config.toml
num_hidden_layers = 9
rope_theta = 1020.0
tie_word_embeddings = true
init_std_qkv = 0.0367
init_std_down = 0.0
optimizer = "muon_variant"
decay_fraction = 0.687
Each number is 128 + 32 x the weight over its row's rms, rounded and kept within 0 to 255. Layers, rows and columns count from 0. Numbers have three digits each. The size before them is the row's rms in percent of the matrix's.

# up: layer 4 MLP up, 1792x448, rms 0.026, rows 331-361, columns 64-127
# down: layer 4 MLP down (transposed), 1792x448, rms 0.0154, rows 331-361, columns 64-127
# gate: layer 4 MLP gate, 1792x448, rms 0.027, rows 332-362, columns 64-127
up331 102:143147126127111118101123123220184154092142117171153080155067143157109097155091162081157095111112172159132184178108139140129079101168147122170098144109134159102143164183132159168100155106136139
down331 111:052096135157107134138141060115156200127092144150150107071131107065160165153104126048094100104156107122126097117152094130166101121140098093096098092156226124141099075078043131130079130090098158
gate332 099:175169096172155083133152106116131149165101151105101133122138212121123185121164146111111123145109147169126115186168156145128106097153165123125080190169194127151195135101108144205137135168133079
up332 100:108178030154164073126143133132189122189089136134151178109145159140106142158151153113161147147106165138099071156166177175138135137171120117074135105119171103187139142113118131093174131157086037
down332 093:119135164124152186120145150089101142108115138114127147101061110136106093118145080120119101099117121085068162121090170169136113135162150137161162127132094149176120078116113148114092090067130098
gate333 094:151113126047113139064123109106124102131139134066074061091074168140049140096136099105106091171141124133091111150078098099153115120139125131136082123141152132134135124156142133193095134093110153
up333 108:118128072173190151153096149116125156104112127241097139150192042114227072129131170109157143121153201100156157102165108170114116128106119150129187157099117105129143146076109138141160108175116132
down333 085:153153114087128072143097065144097112115137154136063125127110152117096052071112128121123108133157130134203118152076135133151169114109146120070137145131174183104093111114188094108118124147148174
gate334 102:169150138135086173168146105126110122090095069141134078122086133080146120103162111076149205150084169073108135136108124097160129121132096129170090125157117138084204057121151140154046145166198092
up334 101:080088140144117108129117146141128092175156165134167140169180054133104077118127117137089122111127105139169134113174132167121193132081169145134119167165077097116090220099108117066190127096080168
down334 091:131114140130111077139163146131157121092079093130153072082141122124206177101149159157159134115094147134039096105087044068151072130137101085132128115118173125089204144103177108199111139128135179
gate335 104:144142077149098093153108151134078081119099131150137171125166195124162106098159171094136131145119188118136088097050158139099095064116135136163101107126131098097181096148139126095178169159146169
up335 104:146125140188181168109137078137100121137155112160127147104116107101068113065101060208136138079136136127185199088136135165123115124159162107176114185148125148170154136135082113138171145135088100
down335 103:121136183145153149127146126162157155121102139113150124092176135129200109153187191163027075088141085198132119140101078084112138145089131132139205127139197134123146102149182122125110191111095095
gate336 106:138125179144116094159086115145137161143053110126108099121113150106142157181133092168141181149136156181108083067169116117136080112148072148130082143141121118053154108174093171112077188139121148
up336 116:153127076111121104085143160149158142089153151086131188113173156111119131083099123088145073119100129041105151188128151118125154091072178115103135082125099106169082119103137091145108094179090101
down336 092:150091094155146117148163085097095157106126125126123136120103092137125064072087156092104117177128135129077120162141106111147099111088165107147137118165126152160146128113132128162103115142185205
gate337 098:130116081100133124141171154120112139093151139145173108095136131100202113097141109146149102131101103080160138120194110118150120151182199124120079144130148137088133135187181158139095180165168138
up337 100:183129076174096174065148131116093173087099193121152134147139157141130093155176114120099143120129132074109106133226143104130126166125117117117051150157071172130113129131183137160089123176128144
down337 102:099117146156056137113137162128069119171133123155147097096175140047150111103120084129193149112103130133155077105130104147109149113123106121159148122178228098104209083082114088107143168131098104
gate338 101:137099140101101079083124198135159102111114124108110158163186119169144128146118132106137110059174135099120140104140113173155096073101125118191143124088093135123140114108111159122107117085131044
up338 103:110177130187148130138127204164067145143139099102088099128119155117122147115089152142090102150090139173143095082128085119128178174107101142081146159140131112137180073083120141146130161017111135
down338 107:099126143158126106087133154092193167077092123152094160194112144159212150062139085156172160150167154103144110142097133121166127145149126116095156152096165126121136150065094129136139074099112160
gate339 101:132076192081155142066138128057151155127127122132089115129155113137087089135098131105099153155119116151108157140086136159136092085104114125124146052121116120152155143117109158131158123098138169
up339 094:145100177141148127099150124071107083127101193101127108179132126135136087156109157157078087107107137110068101070196083146119098119187103105143135101095147149151148122046131113076122146179179129
down339 102:171099085097130091149063134083168133126162120176181085149165111159136142076180121146121120176083157083165145112116125134074169156109069127075124125089134147158153111173146145137180133134093211
gate340 107:122130159119069120102130091181094132127133166136101147135157185143096138115098175122091146132124130178160125067127153157102091176175125127099105134152145109163164135164135139111116130052078155
up340 102:150116157135095119141198124130140134183138074076160088075076100091112139092087098115146089119077129096133118141105145188105128116162110194158108151120132097128172142144090152123125207144122198
down340 112:142144144191097129160127115117099096160098142187147213119129148132142153167149125144172169163082185191114187123133110149150115116135135139114104152127097134122133108111088110103125173088139124
gate341 098:175095117123100122071101096135170170099079131091142129153167133162106129190169133115143167127085185093069116187078124119100083112098098058093062147160127124109150126109114143165121098110105139
up341 106:126113115094112147063090124108139172121172110060143159133157101179123166154186133083165101075118065122093132151131125144130058136158091055103121144115072151085140124108171143076042105090133116
down341 106:065106129128189102136101200106139137083086177086122120127192079127167138074151151062138169152198123139168132160159080159060113114135196149152082136165119100099124126116079134102086181143133113
gate342 096:191105211126164149073083112142126145147155130120162163199155165117174103134121148127167077165160099118140127091120132103089166083114126140094158136084136159080139181081143157134159138139080153
up342 112:198140143135049083103086107139132150128168115160158149161146125103144100106142151123114133155093149120079136094066145065135180121127148102094157177049143153083130196176105148122183127134099091
down342 095:140135101117086096119127149110121123087057097149168150070124115136099142186183087075137139152093167118134145191116119134114123061128122153155153099156125073136140113158142154151155129076147117
gate343 093:158094173120108078132158113072123043081081157171091182168162119097098143104207166147120086106055078164103116131139151161159137122123119144092102147137145159147138174157160057083213047163166104
up343 102:108172154111095085121172087047123111163092134099123154110096069113069145104167157085166118158135077077105113120091128132126145109076161129191088088151146079125096120131138035165159125179113086
down343 084:118123114134121151166110115162129160112093173120125021166151135190090059093098120126174084149136102164121119086091091092155086138128085130135146104128089106194112081108124164196131118039129163
gate344 092:115146191186106082135136160174125166093186131122171098111154126123155142216080130162096201099180112108084140099085104105114086105128157128135109092132159151053139125161113092132157112070087149
up344 095:125147127084116087141104131073148104097083086149141131150073167091111116112149073100152113187117159177173129155134139128168152115162146114158161117094053167131127137138106172095148129185204119
down344 077:193131190143132112077137150162083144126141154101139132148105123165067104123087116152139120149163099107110123143123086127131151112159130086157137072191161151132149135167183169122158076139124144
gate345 101:100108119120142093140131106105080195126156093044133087079115115082133174170099104105167125110135143171122162130123116144089127139159095185127086124152160102189175160129143155160176105113115112
up345 098:205124098089145114114122115121106089107148082170057122125081071164165117155088161136108124147199110158083136108058113149138134113117173156103117109110146177182128081148131156115098150133122124
down345 097:124066191090175135159126159084135118106131101105133149175114135117155088102154143130057139095152117152173133091132178123099100148150137151129193105170148141088095126073189077153145174144081100
gate346 107:156067146076146121153148134163203154092115135084125148144135132187157160111165146092121167135146118106173097127162167149170135129112106099126130077140153086103159175143144138125114151121166140
up346 102:087131048116050188159126075166171151152099133095128085096131148141093118120102081103109128125160132123126187103149115087115078142108147101147163157138096153113131168102100156174102147113092090
down346 109:133156124180150086133133150041185112134136143111122134155154066127123160127035108123161139129148098078143120109133134109153148125147134133152110133079131133054140088151148153162131165131157150
gate347 102:166129124104139098077113160121093148197144121107127121051185128073121113118185144172139186121113122196127140159164107122108130070107142159134125152161166218119127142173075126104137117108165172
up347 106:162114130139115131077141192162091117156154142135128163077100131067111130123165155136144165106140102183085145164151116128137090172150149165180134128167110199095091091158137095100123083066177126
down347 085:120096128125033156188114094164104120016134080168143113145108114133165170133087105224123085111111125077176133113118106142117140149104191126126072136052070121126136095111138144128102218127161171
gate348 098:122127139133138151119107131099125129121123088097150169090139195158106178128119106078103149121096110118120131110092152092138110154151159139141172167131178065153190116107119165127112123102133108
up348 098:196162151113139124186151172168100070083113175132103113109124096075115128168132086132134145145148153124111118142147096163151135107117138149111169168113128114075143142119117191116118150123159113
down348 092:141155073115114112169113104138145140128099100134128072170141103152129085083089099142077119101177156149087165131112147089108181146108117132120095128114125061155159083142103135132175154109177153
gate349 100:188153164187103124070154100148102140108127064111145159165115116141086185149090120091141131089069138097181112122131082201141129186093152119129145056139112180189156098080134205150077112092129099
up349 110:130140161168220153097147119110063119145115119073105140079091150118143148113138113038126143104103153118113122135155121155145103093142163119154095166142159141163132094145153166107087195121096110
down349 106:111167099108164125136129102123088110167161221124163143098137111172125107139129135140067185119087159192049120129127128115146174080076164125142114118137130141162181077145100131115172171158090080
gate350 100:089124145098158107153096107122083148116146116080130204115193087110112189141145154157176080099127126159116139117131105155058111080150206152102131099140142080198163092112085089088162168149142094
up350 097:105135121161142160100134160185158092131211134069134125146147103103205118099118148106137080136150107143160180145179172116103078110120094195136149147105130151084142126173137079101066049153128140
down350 098:121127131113154114187139152133106137136099080170127142161091122070129139086165135071032131157099120083176106117118169119163163152102181164095170183122169116125095151142088162159118139099161160
gate351 104:124137167075133209186092117132110173144170095184147102122119169109098119137172153165131146151197130155157147157113084131128145118093118154166129140126157110145153166167138166116107135120130101
up351 112:132155113095106157151108101084108158130129102157175071100162135135107130136156155203102135127194158113089115159119098137107156117088140139147107095123093140152161133166132159159093153071144055
down351 095:114126115100078156123110113151124142148137160149074159137088110121083170145145107170179143149151153137146064118170129104133084169149123134139113164129079119105131188106096145141113080134147130
gate352 099:086173109165182067167125143160076120085136148185128150162068116118097122174079152163126165091182034159178129166096099122167145145114060115064132115073172085102099088117119100140166134039133156
up352 104:104112112139108126138166188185117081116164186161135113102101115135100122181125138091123161108202072185092108137160095175212138178110108099097151142126138104150181118095180106114149158116115098
down352 092:162114142138084176106104132125180086127127076130124121119133153109208132119161121109169140147134105115124144133111148219151116106121150156136177140208184210168171177094138125097096060107134114
gate353 105:124162160135083196180082140122088134111159121122185133104161054116158118090136100161136103215122075155070145074141131130169068109115107137197141145174109123080158125173106134155174117097097175
up353 100:165070165138131110147137110076086030208094142169093176133135116133130114150105161198132167171146139129094087110108099142106157139122113130173123120143126100085054145118123095146158121120121153
down353 116:136130114112146064101166137119156114060117085126120075143178140131091079156167143068080073086138126152182158152155155120123222123153138115124070165136110152093130130115134136108106121132088063
gate354 099:117129106199108172146146178143087147091145165152149079116140117077184143084105212085079110088123147153132032140092141091177110095088145100123088177121163101084078167159163166135121095181128105
up354 112:127136112122140134141074119069134077133128126056027169095144100162129151133090103154122145114156093104179131115158094170116127169164116143116147143070119202135145074126091127131057117081126143
down354 098:112163111176045131108117165106191125151158178138182147119133101073193125126107104168105126163105165129108096139086123124130125130135177164209111138105090143153120105116186137176084092143097090
gate355 101:128104168164140081115116123189063105113181142118149136189217113121136161141189148182135101080110096160113126080121145142111179110211090143136137195163165117099141134107126142120114177134119163
up355 091:121123128106153103156143143116123098134120114146150121097148122111170159144151124146128100184126144123164101189123132197140121078101079128111104114110163185106194107137168079147089090183073196
down355 111:135177082135128145110121133140103098141131160136107155080083145153124135176134121109105113145158133125127109072051147139100198119165154190118151124108127121087161101115103130145172147158160106
gate356 097:105094147094133109056164115086089052133160105172174158161146116111155115115116170114175133161095128134205062115170148113148102067170148163102110143145089082152089152142134123125100134175093210
up356 108:118156116136160087043194124087117096147207094097184136112132125097121130144070142133091173127078109133184062097152176069158111104172134180107121181184115079154101126138118076153102112143108155
down356 091:087132137089163142172072125169111090138190140113142093162135125112171157126132170151151108153134094116165205133080117197098108100135121145117104071113172088123135093055088184083165163102134057
gate357 106:157067141131075115139110161121110156113160154232192097117173152159162165106088112125167104124106167154166146149095132121122144137136133144124145151105148151046085091146093106147115144101104136
up357 111:113101162166164121175187060185135115135113119085135122109118091160104109131113105118160131102151132126104099164154109137123131147076075124143107102105113158146142107111174146132114145133123145
down357 114:154183052162076148090114101145150112113144129160093154175099159106144124143142156088117143143127143128141134119092184203137104088061151131124060152175086148146190127108084174085093096172142117
gate358 104:080193130085085081119150097093102091108150148140211113151172112169120163139087140163192125125110167104100094131144068150128180133120103113071170155126118106094172127098162184109065113109122069
up358 104:101137138106167099145178146085111136139174102113110130103135102180121131099123117129140104196077159118138120153049070126130091179109168103091137184139094176160097131141160136185166092129140158
down358 120:145157131032086132110136111171125106137149142161082091142123107164166138181153129113157137111115168165121047113092111118115098168152142167122120140124122136109129155147151155156099125133186075
gate359 098:141148189148123084196155132076086111138137143130145139087090059095108141164175159173145169093122136148109123162153132137191147097112125179130182129113176093143140165159100091051192141040121150
up359 093:113135112091187123141113134129073072152071157155118155160133170163091138106132071141130115142107090143153165196125152122182142094139087146102100171146149132129130108098116105097119108186104115
down359 097:148081118142114171140094107149123061075131076147119129135152103140087151153109183115093162155156144137142088153141097139073126086170163098144143126073097167189047147121184133173128142129154147
gate360 107:119114198105097101128083105122143174130144116079161101098153079166121110164064136140139122102115093181109154201129124072150149091159089151166116141136099084145149135142167077145116145152144063
up360 095:113176141112171117104153152073115138133111110146129198147086146161139121177137080098165105156179188109139177131182116155120125152158116089082163109130087198095105164110090156145135136082170107
down360 108:085053140148106152081140122152115160117085101140169079060141132140110146154115129126179171138119106175072113123126154135140219198128113144182114108158110105132103059108116084144124146138147146
gate361 104:200108176122117142167100119165094219138099141097098134137130171104128136205153140195113092113143138108099108165098148148116159148064169172131137198093116142086189167089129099120143104145134158
up361 106:146134153128181130110151176126078139159097147044177144167115156146133134180146109092038094093105145080067114192114163104129103168171138154126142098103057140111174106154118113154113127096091168
down361 111:115139108151135159145134132145131148164103091139097167144131145109121118120080067112083122083172137155136156124159174097112106146151187141110141146088159086173174185156118086123115170087118122
gate362 100:097096133140134149201158098115131158086108105140161107139102173148177105167103139123145160167130147164134038168113178091146096150153072120112160129136177094136165128159092117159128098182093157